python train.py --num_hidden_layers=9 --hidden_size=256 --num_attention_heads=2 --num_key_value_heads=1 --head_dim=128 --intermediate_size=704 --vocab_size=8192 --hidden_act="swiglu" --norm="rmsnorm" --norm_place="pre" --norm_eps=1e-05 --positions="rope" --rope_theta=10000.0 --rope_fraction=1.0 --qk_norm=true --attn_scale=0.0884 --bias="none" --tie_word_embeddings=false --parallel_block=false --init="uniform" --init_std_qkv=0.0259 --init_std_o=0.0259 --init_std_up=0.0259 --init_std_down=0.0156 --optimizer="muon" --learning_rate=0.0132 --lr_mult_o=1.67 --lr_mult_down=1.5 --beta1=0.95 --lr_head=0.00979 --max_grad_norm=1.0 --warmup_steps=33 --schedule="wsd" --decay_fraction=0.392 --decay_shape="square" --final_lr_fraction=0.0 --batch_tokens=65536 --max_seq_len=512 --doc_mask=false --train_tokens=674800000 --max_steps=10297 --dataset="wikipedia_en"
Each number is 500 + 25 x the weight over its row's rms, rounded and kept within 0 to 999. Layers, rows and columns count from 0. Numbers have three digits each. The size before them is the row's rms in percent of the matrix's.

# gate: layer 6 MLP gate, 704x256, rms 0.159, rows 630-664, columns 0-127
# up: layer 6 MLP up, 704x256, rms 0.171, rows 630-664, columns 0-127
# down: layer 6 MLP down (transposed), 704x256, rms 0.15, rows 630-664, columns 0-127
gate630 104:479467519481477501513484490507511520455476518491499542487478512473481515497502462493494510433477501495506493517478525495505489501519508500499508491537491497540480529436494509456505488488491510479537536524437531520457481447485436498513530528423525474514531489528525506498491493541507504516536482450506534514529520499497496510532549490488497489507482473513490517494522514507498445479518
up630 101:512503476471544475487503513513431481487474493462513514492473510498530470496470519485455502508486483484499503487454530505508462535480523512508488493491503472496470526501522491495553499493462520479471500522483450536520517466540449521514496493450481507480485524495555483536503522493482529467461533498512521492495519537516516492505478477501495486514517520500529466513488460522530481481506
down630 099:518527535504477480506501491487539500522506512510544502475532480525536565530560507489487500448440502510517499506516521513497508525473498512501481460489487511485487507533516573510508511495507517525516494486504491543496470486491529513501477508529496476486493533525513459477496495496491457510497499495459533482471494456506504547481492499520491480478470493502514550490512542480471495514547
gate631 104:507496451522479511467474507532482513487501521457541505546495503502483505488482507491482489517540533457501499501497514481522464510508486501496491494540518491501534507496511510530443471430502503510506523531457524439499478482466533511497519565514493482509489487490476545496441471533504532515509491492546489486484494545489514536541534482484427459525495517512513484484518560495491519487508
up631 100:527480523516475492504466507514493516522512500491517508564514501501508497470537518505511485520528514406513518531505488471482517491506526512511492510487514503496500494473465516523523564459491501488543530508488521450518463494496512474486511507541516479563506475513516464486495469513525457535496468508489489514515514519502516579484521511484450456547474491505465476518477527522517503497479
down631 101:537497539496497473494471500514507516508548500499518531507493493525506476482490503510530484516519532450517539499492488475521520507528503501486492520508514478483482512497492499528523485491522522498495496483497526502499517523449507474545498486469576485543545482548452503515458481458479508517477485497529476490555461491523504507460488471511552537535503487484521482520487486502531482524459
gate632 097:451510495484515501513488482497530486457491493535512562498524461508486532518524546502505502507469506512527444512478453458522504500514500516521508481477496516534526557482475471486491540520561490506504515484489487478493475518515535526487512516515543503503480485525503508477531486522506497485546503493501521508520492476485500468486503517523534512481473550488501497464528485507491479449569
up632 097:514508492490459504545536470533484494475487482489493471503443542457446461529503512480494501550522525495471501547509542532470533488507475524509450545501508529485508489482478499522498506520499486473499494513512512550445481551483501526532493510493469507508486512463461506483509485457537514503493499485493474488486508448534493514514509486548504498496531487454539485474526521479516521477510
down632 097:493501527517471468538526509524466501463478504505510464481532509513543496485500505499518500501489526458504527498490484490498487436517504533480509497517507487421480569518444514510526449530505526466493481538469513481478483526474474500483529533485546505487499469523482480524531485450536543489471491541533505511485527490480515506508494466484465526535514518497495483487508531513508491473498
gate633 097:488503530489489517531500462489462555442507489485518527489487466519532479528491486460496475502500517454503498527512538505511461474506552484515498459537499425490506478535472518463508497486502478486495516521458552466474498504498470493511471526546533494468526474512520500469524489537499483483516519470530528486561492486466468525487515492479507514500493433471505476482492534486485545490465
up633 105:505542503527497519486496483485528453494466480496487494487494493501502472517522510527541498496519457515489476485496478493523501475487486436494493492463477509520502516464492465470486505463469501515510481451515545503525533494429512468520492491490507502485474511485500464463469504474547524509512478508456530497490511485547518484516524477496585491471561525508518491538526493530480483486479
down633 097:512466530480541491528519513497515486496485496491477464476484460493486437494517509474511460496479444502516516491558462505509507510509535466538521483511538503503485513513458473481528503498489478493484482475543552461512465490464482496522440494508572474487491504517502508518504526482492519519525453500522492481417541493475493487484524509499481493534499556502497514489499523495493479465440
gate634 104:495521493530559490486486483494479522531518457492512491493475513526525510498510493492513464478515465520503476460465486467501462514505482482485473499481484484467511503512478495520500504470487495530510507509483540507437515495534498566471571489483507499491471497512523521469508481465512570512492485545490468529562523491538507480534470472505499491556476487449502493525538460508492492486463
up634 098:479474500524499495505490525490498532452545482500483466483484473515501505504479545509501478497531541514562485498491519494455508542485462532578544502517484454529501458519526531491487516513505500521487464490522508509511496528487516502503484487452488471492551478519522485555529494478509519508483511447496495495487509547530449514500539539512475506503529549481504506504493511511517482504509
down634 098:483451527481509535541489498500497485505531492510509458532551473497489499515479504527431499474479508596537512528520499499486485477513511498549516539494471503499514511476504485520516509491538476505514510477529501492496487481468537531514540463502503516520563481511482440495514488493470470489513524532476523498468497523510467518525544496453455537524527503551482495487507516485516518513485
gate635 094:484497452496507509518505482533496524524520490471469517484479514510462498433503507502485528504515512459480517546501481432493495526516510483520507525451551523476451519516457484539495507526490460511524505495525457519504488456535525491526441507489518489508500503507484508537536498478516495511472515471500502501478505502508481508447490477489556505452510498535535504514481498505517521548496
up635 093:526508518502480515511506509517513471460502503492529471491521499537520514512477549535574493488497522506526478485461540527508558493508516510553518523511533490533506470479489473478479494465436491477519541465465462500508506543530516490510482493502513532510506479480486509485480514509530491516502466472502533537538543481510457518524534534457540508514491461489506501518490501525515541507532
down635 094:516536529469508534491478482491471487479502477522516526487506477473483486508499516476521471502471494515532509470475490480485512496495486472496562471502529531515520499515518461517497475541500522519506493454530507447537470465490520536493477461527419467493500476504510499414518498506492494558511485465481486484518496497509486499494527518478476491485525536528546495501486479523450490514535
gate636 106:521534553536486474523533506523496465486533488479519517519493530520526498444521512496504463500515502470456549509492495459487527502493517493511507513503512507509528519492534485504479532473535496531478524444461501489526528496529534539465472562452500506484486472483501508484486463506498491484488499480494508471539491517513484476511516501550493507498515523517482510470506533494513501522478
up636 103:522490537479523513513537525503537514485486513515493488524532496522528491507518478502493491499447474496484475497494526513449513490469530471485471562517470477505454457498531498493487524479507453520487511527512541462456495463515469519479491513548509555511513461545454495503492502521511517486526489479497457480473509520478521480483468521539547542472503513508526467473515488493492506532572
down636 102:480500532474534516546538527522514505504516488520483543520507472506464492508519536503502470458521492470499507463501479473477501501488458530500515506515512479502482485457501477472538509515516496488511534467492512496498478511524501478562484506534461522494503498475453491508485475498468486475505518529535472476482515455517524507520467497469499514465463562506491520470473506483493490499532
gate637 100:492520542502501561511516462542504480478543524521548517510519487507529449519475489487498501501469497456441472530526534527486461486534497519515545518551523504535494484532531475500491481510492531523476442478455505481427485506498509506510521497470505490515554499533493491512532468463505519454543520478517489462503503529524497507503514521505509526490469482480517483477521520508528502524495
up637 097:469464503533497483520451491525494482500468528501505471550493487494513524479499442499474470502518519516516483471482526491504505507455494488471507462446485520521497499474512467482510516526495474484547526529502439471442507562461474474508460542530495469519455487516491534508500498490441464478509536465497511498511520477482443535494476523501480502456531526548526502511475483460504487469492
down637 095:490497504492496470462482439513456491501513488501480439484491452486535504465526515492477510465511502492527474486490474489523524515492474511462432490451512495483551543504468501520474506484504496498468490495507522542501533552499479452500490498532514524512490455483488509510452499503503513520498516457455512484504540473540489502493523492507524508508520490503478509513453482487500510491492
gate638 100:462500512507515457495488501498498518470489508511467478531523496501487499502461538477519474504464462510493504480512467499535510515472484491520507486471479489518470539496541497556490470489490499501492514545488478526491519527503473533478459502500503478470515522452526502499518491494489497488489500517500507502508527527483490465469507506465482513542535481480504487548509484523507504455470
up638 102:506495521516473463511465524492507465539537459506458465504501475522454529471480493519509516485530509522565519485497511511531507487509459493478468480502489450493490484552436503530533516513491535486514498506524465521512461507510495473558489525531512494487467520488536501495491493526494477492447517516482510511480477445529543514482523489528477501542527487471514527501486524493489550544492
down638 099:533480510521510493500487510496502520533531531500499564503517526518538492503520456551484481489450535500538485481488510517463453490519506503529508514481489510501491524485469497520494480504499473484556484518543456474500477514479536522499512483516497510468482495507462500519451471504456440540505496530521459479460506510453509471469478520520493548499499486524500508456493532483536514530471
gate639 092:502532475521532498476530513495474494458501492491484464505507529513539514468501532474480492451502480498501444473522471473485505546508456511497510495482526509515507510479521540498479513499498549502474466492509499520450472482513507430450531468531487493495433529491481504458498462436512471510516514530516533505543505491463497486527452476463462496515511505501482442499485499514510488502450
up639 097:521478508475487500503508486516519519494495470502516480515492474542449486457539484524509501494530465493455531516462486527504525520431523516490515519492474510477510483481491511557479521507464465480520484494445490512495493490504480524479471494477521496472516557543485528484510502493484523489542501499484476493502534545444464476498524538517473516509506527515508506480515465450481506468550
down639 096:506488467519504462517534525510496488529560525494474484481508536494485539467522550474510536518516466450486521513490522532455480460481480479506470527466515474508503522477496527571489488520498540469461525455499465508471462549509509510475484473479480499482480513508456508488526502477501496520510512496538495527507494494471499503506471475573485491474535503460543528509559526524484519459480
gate640 106:528499518521509509494538482500457524501493479525484503475531544498525475485493538506475493480510489473516486490535512472492449520491504495510497534506510505528545525473503483490472470471514522504480492535553523553533541512548456494480500449490512468459459505483511493506534499474506489528464480480480526485512483495502501485520542514579515464489532511481509471496471505485490474557482
up640 102:530537528475519511492503534480497521525472510494471476497491512491514474492510549530509477532463494489495549547465479483492540487530500511483500500497524526484517466468508536503532462506505499491544525522512504531507532493506514526520505498537486516519458491537504479539492524496538567457446460528487495493486475536466534483517520514521450470515530497484484496524486530500514528485510
down640 099:485491473489515501505496482489470527517457455478478538502477497520530520524470456512473478498473512538531470490521490487542501475486500487522504470470516498472457500523529487529501505460497503503521481516510486520538474533464509476481527510497379492475532536475492469546459484543525495480501499552506429484496473464482491504474478489533550484507496519490502503540504525500500490453499
gate641 091:399504481546524518492520536488475503474522511538509502491516474551513518504485479497540468576538499472494475543528491481513493506539522522513496494477493490477524502509507489471508514526465504535523484517482511523562471489495520532489514513500507512492496505483514479480507502476538504509504500530527521497454492492512526482522503505510461495448533507504493505502492497493458490523508
up641 097:536501510469513501529472492522459542535501506457492470468466534523515468465454516459453503481435538464492515524488535486460473490452495492472488494503456516514473543490534524505484507473565502507523497505503514529483512484491524500505492449502493489514529482496509543514527489546464513500480482514521468497562495492528507495479532520518539452509474510511443477487528523508530501497479
down641 093:483465479581517534493479483491455511540534469504470484460528497503520504488504443490518470554494469523481482460510471475534475528495500559495499497483474471484490506488510449500532502505486499532482484487511528476499517471501518537491491461506503510494507472516497550494527537480486506508483485560494481505493500528504528499537497512502505507486524477513509542474515514509500482566528
gate642 099:487484471509460509545503520501473503449493538480476471495520492514476497489496501491523486478449519475508496569478528531533516492523533505522506483522518462482493545527520495474479522546491461522482494503511541481492540501523530543497504518504500514455494486526506470494561515510492508521495525463523545465534512499484442510493513472483518470500495466507516513560559493493524487508454
up642 100:463527540494493515530509516476504470507513473500548495518475483527520486497483537494527479457475496511519495511498515494540475543473493538505498479549531454496410532537474458489487490502469462492479527500506497496497496496493534509498471506497490528452503527467521507504504541522509513476490521515534508484521523488468501515488478483456528536493496491491480483522489475514485447479447
down642 098:512484548533513503492529491491495507550478500517506505523446522545499469505422475521517502505493509479500508540519453518516507499545466511495519463524493475504492528473500478470521499503510522519462521509495510488492481511478538545480492522471484501510467525455485506481535489503496484471520493497538516499503526477484490491487533504493513502489508521463511522542496529499505508469479
gate643 104:513516513510484516492479529474531457529506518488533530519496525542474507481491517508537502547435495525484475476527554453484461498534491512510494520470506483514535510504510521532472509487450488508510551529537482505486489500528472524514532520524508496514477462476510495503512462452518466483479529489474492471478503505487494504509508533522492494537485460495477489507475517497421567489465
up643 107:494524505510498480452471531523539474540520508506511491471537440513495523510505538516510460485489470502516548484493481491549517501503535464537493497475496464501477476489479469507534483500484521482520486468482493491478467528501454514537490503497481500492451512492522511482540501496496454459538482512532504471520493515480517491505493531544450462523501465527516525465508521467486480497532
down643 102:486499473519465530494494494484507513511530475491488465451505491516541515521504484497499474470557481459502497533452517511448505466523488500432496493491478462528509478477473496511480490484494512499537510545475529529488510492496509512543468518461459509459452462493530471504489517445483490481472474481520486549518491501500520515512480489480497495502500536482496534498518529508474475523505
gate644 102:489496512506496497520487455462497531524432549523541492557480503520490534471475507495526467534491509507536515458504489444482496493484540484519499491527555515523474481490487507542525541514463503504526518483483489490540453508478488474515500477524497529495503518501474501485461533446451499519446474516489510500491512518457485458492512509491507533518563495463522512480545494511509520481492
up644 114:517495500513461513499505517499509488519478510487535487510501486485517487504475480497475479486497522473472493490505516547481556493478501497513489504522537572529505481478444548501500520470454475482483480529481493526530533449489529511517525479480481518476440542482470463464498510525479455481482467496487527474472510452513485490544477500532493515520514493507490523469514551474535511490496
down644 116:509523484484476483545484543482512478467489532469512475481514498503548534499492481445481478525547529496515482491479511489468519521512453500505447477531537524494461480435498553470452526497475511484502466489484505532492499516492513499489535502498425499458504476554478529522503527524493474495475514527489524493486526517521475494470490506524451497492488512487505497498528534474521517526507
gate645 100:486501487501468499510525481502519459505512522500537502490465472504483504500487466529513482453508526533539525506481535446551459493476479458509528559479460513529523511477534456536490478509477508454500483492520525462502509465531442526518543490483535499485474492520522515486509518484475480434506552535493525503465480442508498516504497467498495516502469481480477514557494553483496516463504
up645 104:464471478522486537515509525515522531503461511508502513514517549498469494488516494477508454514486529491486502470518435497497540520529495487494484498491488533524484520477524517495498514518526486479569514488521475511505471515496510517468507499523423506502478474503514490521494465474493474431492480512506467501478473489525517531472532525526479518478542493537538499513501519559506481479483
down645 105:532493472507495504492491478481499480508479492505525505501505492512491511493524508549487503519529520586500493519517489513526539494459476483490486483506524527508509464451482531515472480481480493493520473489527481526517438476477508495479485468493400478502465553481505509507552516518475502452531465432493505477516499504514508511476453493492465494495515487506475474496492459493553514537508
gate646 094:525496514506483482482532543473543532472480529493509504463525503475513479546524517559513473508514528530495537490509474504499508495478508470503501497520507471543475498502521505466522486483474477481493504507497464501504494492523517449479524463477534489489468491503509531491518534529453482488506467471527507488525539511500491481514442500504499564486558506483456521515509507487463510507478
up646 100:553488464485467462507525525474503449489503500506493521482544511495494490409509499504470483516522472502468502493504532515445457532483469521525530500470530498532524479523492509517466529481535505478531465471504521500534488487540501464500508506493505511494499476546475503466466530477501468471479531509489490489474518497480510477485516489459513531534528478498523511500481485549544508506544
down646 106:493469475473472495499502502526517463488523525489509511539526520484485510501512509508462505489495505434531478518520515527555519501501514514464492480540468503522491519525508538521480525518487493471534442519510500474510504481465488490527517490462550516467457501506493520527533494463462494527472482468471564539505490474520500500498495484543507495542478476523511499475508512519500526481523
gate647 096:565508483508516520494467536478551505528485504519501467527499542511522518487530477516535529456528524458508523498497503467473525460545479508517510494464518501515498522492490485521467553519524495515514491512502469525495425510456478513478504497514450495522482488526515511497523520497479484487490512493523513500500545527519481477501537508444509499473500446502511499508474491559541491508502
up647 094:459530497490512476522481537555509531492493459479534488489513507485522506506450475476479483469496506499534473513533509497486492551502515453478470459570522538510522493478492475475491464493552530505486496497478468522515476485451526474478493525483522489494486477487548493493491484522536528506478489504515515508522507538481521498528497470468483517494516507508496496481510535471540539531470
down647 093:503437494543492500493500504469503487459494492525478470518480510473511459489484486495477506482514529446495475503508479483430508504496506525504491473469529535523507498484511510481517510502434526479485449508507525470500473535496531505526526475486541525507466481495530535488523450531521535510516459498567500473510474457541505521485494482521480527486506502465525480515495511472500496501534
gate648 104:496513478522492531500518477486506489557498495477496500508508490478467483500508499501524511505486509486546488527561478507489499562492489475506550506514517518513480508510482514521522501512477554508506499454518516488498510475548507486481506470480491465536483512445485568534465457488469493527477425511485527505505534538513502457508491493507508477475489498472515559509540500447500495474509
up648 093:534483487522492452489515494582521502496512528560479491501520505523500498485478529482500487476532540480464518494533503510526493525505485497511506517549510492510511525500532469545521480499509520506500472493489507483485472541544528512524494539508502543533487468527493536499498542501515496520485513480535474467479523495498480504536497491492538522535513502520499517517486556512540490504533
down648 096:473449529497507502524481511550539500483494480503474477513524518473512488480514489471512478470528498480478493575519491485512532537466531497503495495490495489478497544517511509488507464481492542458531477472503499495531491511570513532480493500510478497523453568520468520497568509536494506495473501468524550494535496490512503495495471486459480519509529529484521538516539518477496518487526
gate649 094:479486492528484500508521517509534467472557479489453533546478477580515472518536487506462490475487480487450493505462476498518486505454491476481506493511473483483525474551526489519503529512471552474441517508504523504496456464515485508522470475451551455501545450490503529518528463508500518485504497510459496528529519503518485489487514516478513461510466460499485455495475505531450514478486
up649 099:460505481497476448526512491543471542445527526477471527438486498505530510507485513526525513479517463462480450481538540487495452506482496477532481540485537511477464497498482506495523514466468483517506503499495470475516505492536492503492524467487511540486531522495486523470494515490483484498498522541508497491515511480559512472509495516503518467520515530523479492499474540490446455497528
down649 099:500496523464496519543516478483518493521505499479534531501512508516493507524480495499534477549466477549530533488434550467480489485496491435510486526516525532526477486509517480532496513500516510545510455468499456538488445530531481504521458479462466497541525517507488477531503504523537464448529526481497481463487540482475560498531488541511529511480524507491507487520469514509481535521498
gate650 100:472480503493513508494474508521464477523501536479540509538524468540518458527483483531478478498477505465486529439520487560518508476530510518514470548482473510498485489477504496476489502514496503569501478494504487499480543492508474477511506492451484476461480497503517471507496477508470516440542551518519521460481542501509523461476537518557552533512525491510462497490482490469511478504466
up650 096:526532517510501504515491538501544521500504504506498481468503490498494501482484504510486514505515514445492497515492506459543468503455508508537464467501538483496504489498518464477466477538484465544522505529485504501493522488501501509504478528507480557495475464522466507504503508518477474523524483430459500532509509514509481548492476504531531504508495483516537522498514511508500498497544
down650 092:477473502502477508482533484495542535488505479477528506488494511523506520503511518548514513550465517506493481442521523477484509516474488496464483488577467512477468540488507523512484503493482486499513534546512489552540484509518475508498515493480477529479506468514562436530475484519490465487488559512526528520502477503487504529506460495541496494503526499521509515511493513472493474480514
gate651 097:478478473529522494483493494453507490472490535511492507487451544461511492519498515481547502489455505463480499500519489522482504492501492497491523546490485523521528531502525472535528484464470506539532494551504467541557514535482474496495498450502450512431502537494520503491526519482476545492495507519473540542520463526495517459504501448465538483500501508485481500480498519531520511519538
up651 092:517468529508535434472497503473472497527480500498505490459461472537478530456502483455555483550510499439463477461470542500483460491483507512508497481497523567509494483484453473492498486525502515516506485493481546496496517472510476549479505505471482528493499521464514488505478514514521460517542555492480520511515551437484511474471518497478514540488492535497491504552470480548506545492515
down651 095:471522547452499527484457509480492558490546504489433495479504541470496478473490530498489473518510501506470509501495521516498462502503487485530455517516477496513506492550476484505481505498471468500479516492462535460501495508501489452515478481517507526543509484473510515523509464462497468457470502487510535497543445525517487473520481522491506479515498508491524521533494523507509502491483
gate652 093:481482526511532520508528486489475526501539474475500505505526464511520529461479532505470505479509583495496545481531519494487475523524466512540498499488471484484482491536526481520487514450493489504526455486500538542512539523519514521527527512483528505500460492507499526487512503478470513480477482498536547510470488504478517529548528486494511517462490511500519504487497567526505480509502
up652 100:493454498503515516456453451517471451491502501505479497511506490477452523448497481509513502454483531493505490466496480524485485478535530508489465491517508471537535498514478454513501501483515513513466480525527488475524488515473513539461531535491475529541499476456521531554452515522504461532473457474504501526528540507452502506522522536504536504496536489532513485496528510565465500504503
down652 108:495530502517522485528521493452510497497504505496525518526518511454501509508534497535499473514502520518507515529463517504471470541514518489520541482458524508476478468510475503499477500450521493528483461501549515527535503456497505521526514500462462501426486483451451518541458490466484504501482514525450510515501516512501501538503488479523563499484503513480520466473495482492484525509520
gate653 104:517475549498539519516539525519500478534464507501519514549491542499515481507552517557547497463494521525490478436506533508514501495458554501524458479496485515482503527469508536478492513524510503529524489510548506526448496505496536567498494495492538518491509490543532503454506459481467517509496491515513490503480552512486535507512468508524497473475478494502500504496487492495520501557506
up653 091:457497497454506505512487493475487526492476492460497488515500513527518469482518454542517514487457529509533510499534505483489516482481491515476493508482515525511549521476471483475528483488510524500487546508483507513493507461465522455519506497529515486555511459566562500524542469478497532508540510459528461499480495517512487503464526512468477531488485517510535484510427507521480514528476
down653 095:463472535502503538484478531476527502554494469542444465518502535529486490490495514530516548492495496504521530515501543500473520461553513534512447505493501468502489494453500517527496522451484541513468496515487525518496520499470501527476487495518576493515518520497499488506490455491514497510523498488512506487479527497481500483527485493488445537500494514483497565498446487492513505512492
gate654 101:495555469489500513500499498449535512507470490525474509501518531525532467493497523476499449528537484549462509503506490503486521512527499515505459498486476492515525509528529492532505512487518512469477502562532541549514503498496466458495498519512552491503494510540515474503470449518518503472498535525465461546510508518461554499500483520503496490499500497471464598527577547482502459474470
up654 098:490460513458526491498527511498515453507512529477496489493525495516496518473492537534492531492511493502551457524535494489496454494487509490493480506527473460491491494480456497478527524453476531495517492488485520538552494494466519518520500531500444492491520522530471444550493457458471515509491533475538532537504479487524523488543441515500502475502503510492496465479510524518467524518529
down654 098:501488428461528518530489455474501496514489519490479493508535481468468512463478470531516514528502457554478468527552526491471505466475493462496492489498511480472493493453497516525486513489458494510521533499483495520511512468487499499557472510519477490513512545512483468514481535516477489534500540515484507508479457520471524490501473503481485469543477484459561461488517521516505551517449
gate655 100:493514516506526500515459508498521486529585490501511503535502473455443519512546517494528477551494526458490543538506554552534510509487523451491511467489493529530509499493535515495503481494496491508493508518473481470481498469527485495479497496540521512524499522504505574473493476479480515466495532525522520516487511469506519529464494481521558518486535490532478523488498511482500496469490
up655 100:543486500510490501468498475500498495444500496522503501476539529503516507562492518536547494534493541559518506496476479523464515501508535533494495538521500512499537481533543505522476459484506503491507460516515468520491535508557492530504457469544500513504501517492489487474520483465487520510516478499515533485497524497481479495523510522507487506516554531475528500504499488503478498494514
down655 097:508473455497489485465492491514501508547495556478523497460518521481489476523483521473504474488520538499539514516462433513501490481491501541468471445471449517513542519536522495521494486501432512535504473520489474451483534513526501535510492515555460504490531477538510505489531516501524474507470480495481479466510498503489512505536490490491505461463493463499504555574467529482534507512488
gate656 111:518526509555519457492486507491564485528523502499529486492484517534526520477505526521498520508515516498509472518469523528551463495537465494503482477522474543543503543464516520525503509541535525448545494532506492485504465486497504542502477527481517526478484477477506487545504502519476487482461518484483492481504502496478519471504507512482552479502468517448507511473489488467550515468524
up656 102:510543536474494466437520508531495482475522509437491483495501498465529521495511464461448522488465481484528466449524493507517507531509471528515496488502534471464487531485455476488532506462493483466509484497495514497486470479498523534526567509528479468491507492493487488509548505539488502525487499492501508506488471506496507500530477547511472544491506539479515427458476533433449476508521
down656 103:462531535527558444496479496497495504506490475529458520523500525452494502450505505538567550452449484442523518488507483538452467516524509512515510483501452470473566506525525492493473474531540507508519489493521518498488495528523507536542462451485514493550515501492488508542516491518509499506483505500549448480481471479502514509515532523471513494481506517489501533502463523487480488494483
gate657 094:486502503497472544516510488505477476491498514520478447523536474464446509469501469518495465525483495533539485529504491508507458523506504487500513465523472487502523530450476501500499536493519542546546511507504479541504514509549501490472478490531501487492500501513464511508536454467540502479499483484497525522487560483457503535498502485486492492477471487476518484470498547518521513532486
up657 087:529486519496513467498496533480475469500529467461507495494495544452510516504479496525490499537556465479434497488487478524523488476467477508485500521539491520483515494514483515502519449519460520472471504463507526507522481487467509497465502474477523531506526498491537510511503518561496519491482471475498487516488475513559457487488536513489462501512547492527486455550499493505474492526517
down657 104:515478497470486510499495482497500478500543518515460495488528452475481488497511502521504469482480497555528482497511515447492493499485520461491501454510512478520529549497504511483506522462541543536551515542532504555496478537543491506506492520505496482474495443516476486491492479483535518476489489534508527563499519481448505506516491504489506502463485491460517501457508525516500513520477
gate658 102:495487450473511501513542521498497494519471528465495526509533513525514491499478529538479480528485482505509488510495459479566476516464508490490508528492524530491479493535531535519512534445487546479514499493468514501551486490491509470475490473483520493499444533529495514492501497434504403497521536448493508483514515458502531509482482519503471488479521468509494544526485502529492504478492
up658 097:496531520478536507468538540491481506514511491517520473475493498506459466525453532474476507483479491504491500519491485529492500487479498474514549467515517540475505517501495541476498510514543479477511483564511518542481494514527494543481471460459518455512525516489489522521427531503475479521485516454513528494508511497479527503485495524505483493508492450513501475556522459532480506486525
down658 101:463483482489532511484483497489495537552523516435503483506507515538511515486480566486458486488482491446514500502508497499491492510465540527521536510540506447517467495469533492508507515497449487522445499494450479449508467533531501490467483490473469471484474520491527517503516472471493477514489507514543485495513501507476466509488493498481522524484449463544508540492485507500497486493519
gate659 114:502462450510499494488511455496522457513503505493506458479480488504496439502443475506476523492501510457487489496513523531484500493532488512495505535463486518531458466526519519554505462506503556474538493465492516487531535543498480482513539477516480552505484533494509481471509521455494495477504525506457509507536491486529511534489488492441502504535462444509518513478500520530549490461481
up659 110:483504510523530467471485469488502516499475484506495468466509535519537498517474496487510501556489494467534436518493512553498535504503421505458524475494502458542467489488515499508478484497501484480503497519472518511475503500495500496539491492471441480458481544517516521518495474492501475551518459461497501493526476495470505524512490523515459533484456479561523507500480515486518488524505
down659 105:507523492489507469470477493534540487459501480477455510500490482509495501498477514476495467490502489530504504501506499490497549470495517438480490462527463512470487474482480455541486517563470514515499529518515468487550514489498473528495474540509454498446501504497547505511493517460513519520520509488490534484456476506544462515463519480450509480476491508506500487525539499542490525477512
gate660 095:471508488466537494474544449530497484501527513480503481514455470539500481519525493502450448522487504509496500513481499504500512504448526532495445552500494531518500505490512500451518535518473559479513549497474507543507479483476488462480505485495549527477490509491480509476498487514503461514487481491480525501494496474486530507512518495503523475473504479507500532454453534492494528492476
up660 102:502508508547453519503497498464500513457504514522491503516474522484513512471462505489474535533461524501493477514522464514459536511466530514548496548534505460487455483491515480510488515510551536518529471496486472544473482516470519472497534475494480470516504535509470520536496505458506480530531494503559502540526480512482509507502519453501553529501499532492471498532540515473500497490479
down660 106:447505495533508503508494488519556454498501500502514485479502546521488533465506528520521531522466502616460497467491439487459456499503518492521524513507513481457501493519534459474437506492521495513469486521537495515491490508513510447477500509505492539502496562500491499536476533503522436470544507497479472511542470503458457484474451529492486493486469499464484475477482509512500525502508
gate661 097:519473490489483464507520499543515532521504520482559512501530570471527476468522496502499477506482471520496532485507503471507462475506482468425497471536527515533479518453519523479515497532534493481523530554515514452473498483503490538487507492516500545501493513477453515534558515484468521516509481507514515512466521502491514501555533521493473511497495479501481448457468508528522530522489
up661 101:500482529480520521521480503516459503498490492455525547458499501470489511479522507495451509529521505512490498512532488499473443499498515559463465468486503532447504533478479485502509518529520527520498485452512479493495496538490502502492500501506456513481527460490518477514494510504470506510524503502487496495486500453468447532466504475505539474523539508498487473564478514471448505482497
down661 099:505465535520512492492525500520495511482476518477517538495542514519517485519459526464496491464480503584528500450528499519505482479498494449512506514514554520525519459461511507494485534530499468503491484482537496478509520487493526499494501528499493472521490479477473543503498447513500479508513496517478553516478499549526492473518494501494528451481477484506486471514472511483578474493493
gate662 097:473525475501496516436544465525508458512501512488512508510503471477512480506525504458494523490504503483488470522467445472481536539510494480509503519522582497527450535485536494514506518482502496486522470515520524488537552502471500474513511471495475479533482487490514446498504529541487499455514501520484523542481513460480507472518535519455495524510464494518494556461515447490511479518472
up662 100:501509467515510535513511475513505499489547488487495499498447519477481451517496536530540469490481473532495511529468470528509466478536533524462538477506516501495500536513469512482441495539497504492505474497483449535458489497507494489515478515503511517523500556513487507496503485447510446504486512479519498513491482536478501497458523495503527485499464493475489476489516501499505502492508
down662 097:507487540496474504499499500509483522513537483475493509478521520496488545496506565510477528526498513505478486497482544484487482535500474483549497482478522472485515473508421476519470477476542492470536519489477474448489515551514461510525489510506505464461507514488503492492525455454493483482489482525478462495501482514519491511534479462495501492527503481486483475435499530508540513522519
gate663 108:470509465510489510533571522512482459480450484504455503528509527531505510500495532543479477514497535494470474498530515495516471472507506500469502508504479503501470463503517489481492497495480529504561496496569485468466506516468455487471531534512535498491532530461545486529505492478511486504481507464501543456496492511513473467490468514567487491499485537480480495509523480505500526482492
up663 106:552487475502491508484519493472493516489513508488512512527459509474470502506461518461507488475451483481476482494507466555533471496546494535487487492491477533491545512477498497502496499472506460513504441471490500478505481516506502484504492500505505512507563548481492518521488497491551504414533486497526479483469508506512497506532451521465505506497477502501515496498517487503493534485457
down663 102:521518476526439452496532491510478494516500495521482506532470544490515547524512506493481482484509462533542468444526511503484479489512533504489487507462487475482516527497442493497523511465522504521486462450485545472502485521483513480483527500469562503484519560491525510489519507485490471507448484486513493523481489494511506495486438504487501506443506495504491509497501484530428521436452
gate664 099:584541470489509542484511525526519490515498507540491482523475504519464497474498508522509519521503497487463531502424476469499561530492524445451506506514514551524519490529488476467507464497505473492517488526499531497493497449513490514543518490490538524544488496506449513528482495515474495499469512475518453475506553480480504518515486489500539524513511540502472513502550473517498482474486
up664 105:515532499480539507519551519445505489515502474478557480489473532502512541461490479501461501450508522480508514457476473524464535492525520486475481529482547513520482485513516515496449465497473502446476478497461515527522506503488493501459514484522507536511467498474510481493500497538498511543484508471479478471451470534530535502472480470541485502522473546502460522510567511495486511512482
down664 101:480540486487531516490502505529486503567500482518515460529473525530492509486493472444505488482519510443499533492488522541502520502496523466508491513544450508486476514507514509474485484493522493478452492512483505518476460492468468502555521520532548540506468515499520495521466494518510476478486515545495478532476475543472491524532457492507473497525499474468528484512486516497507526517463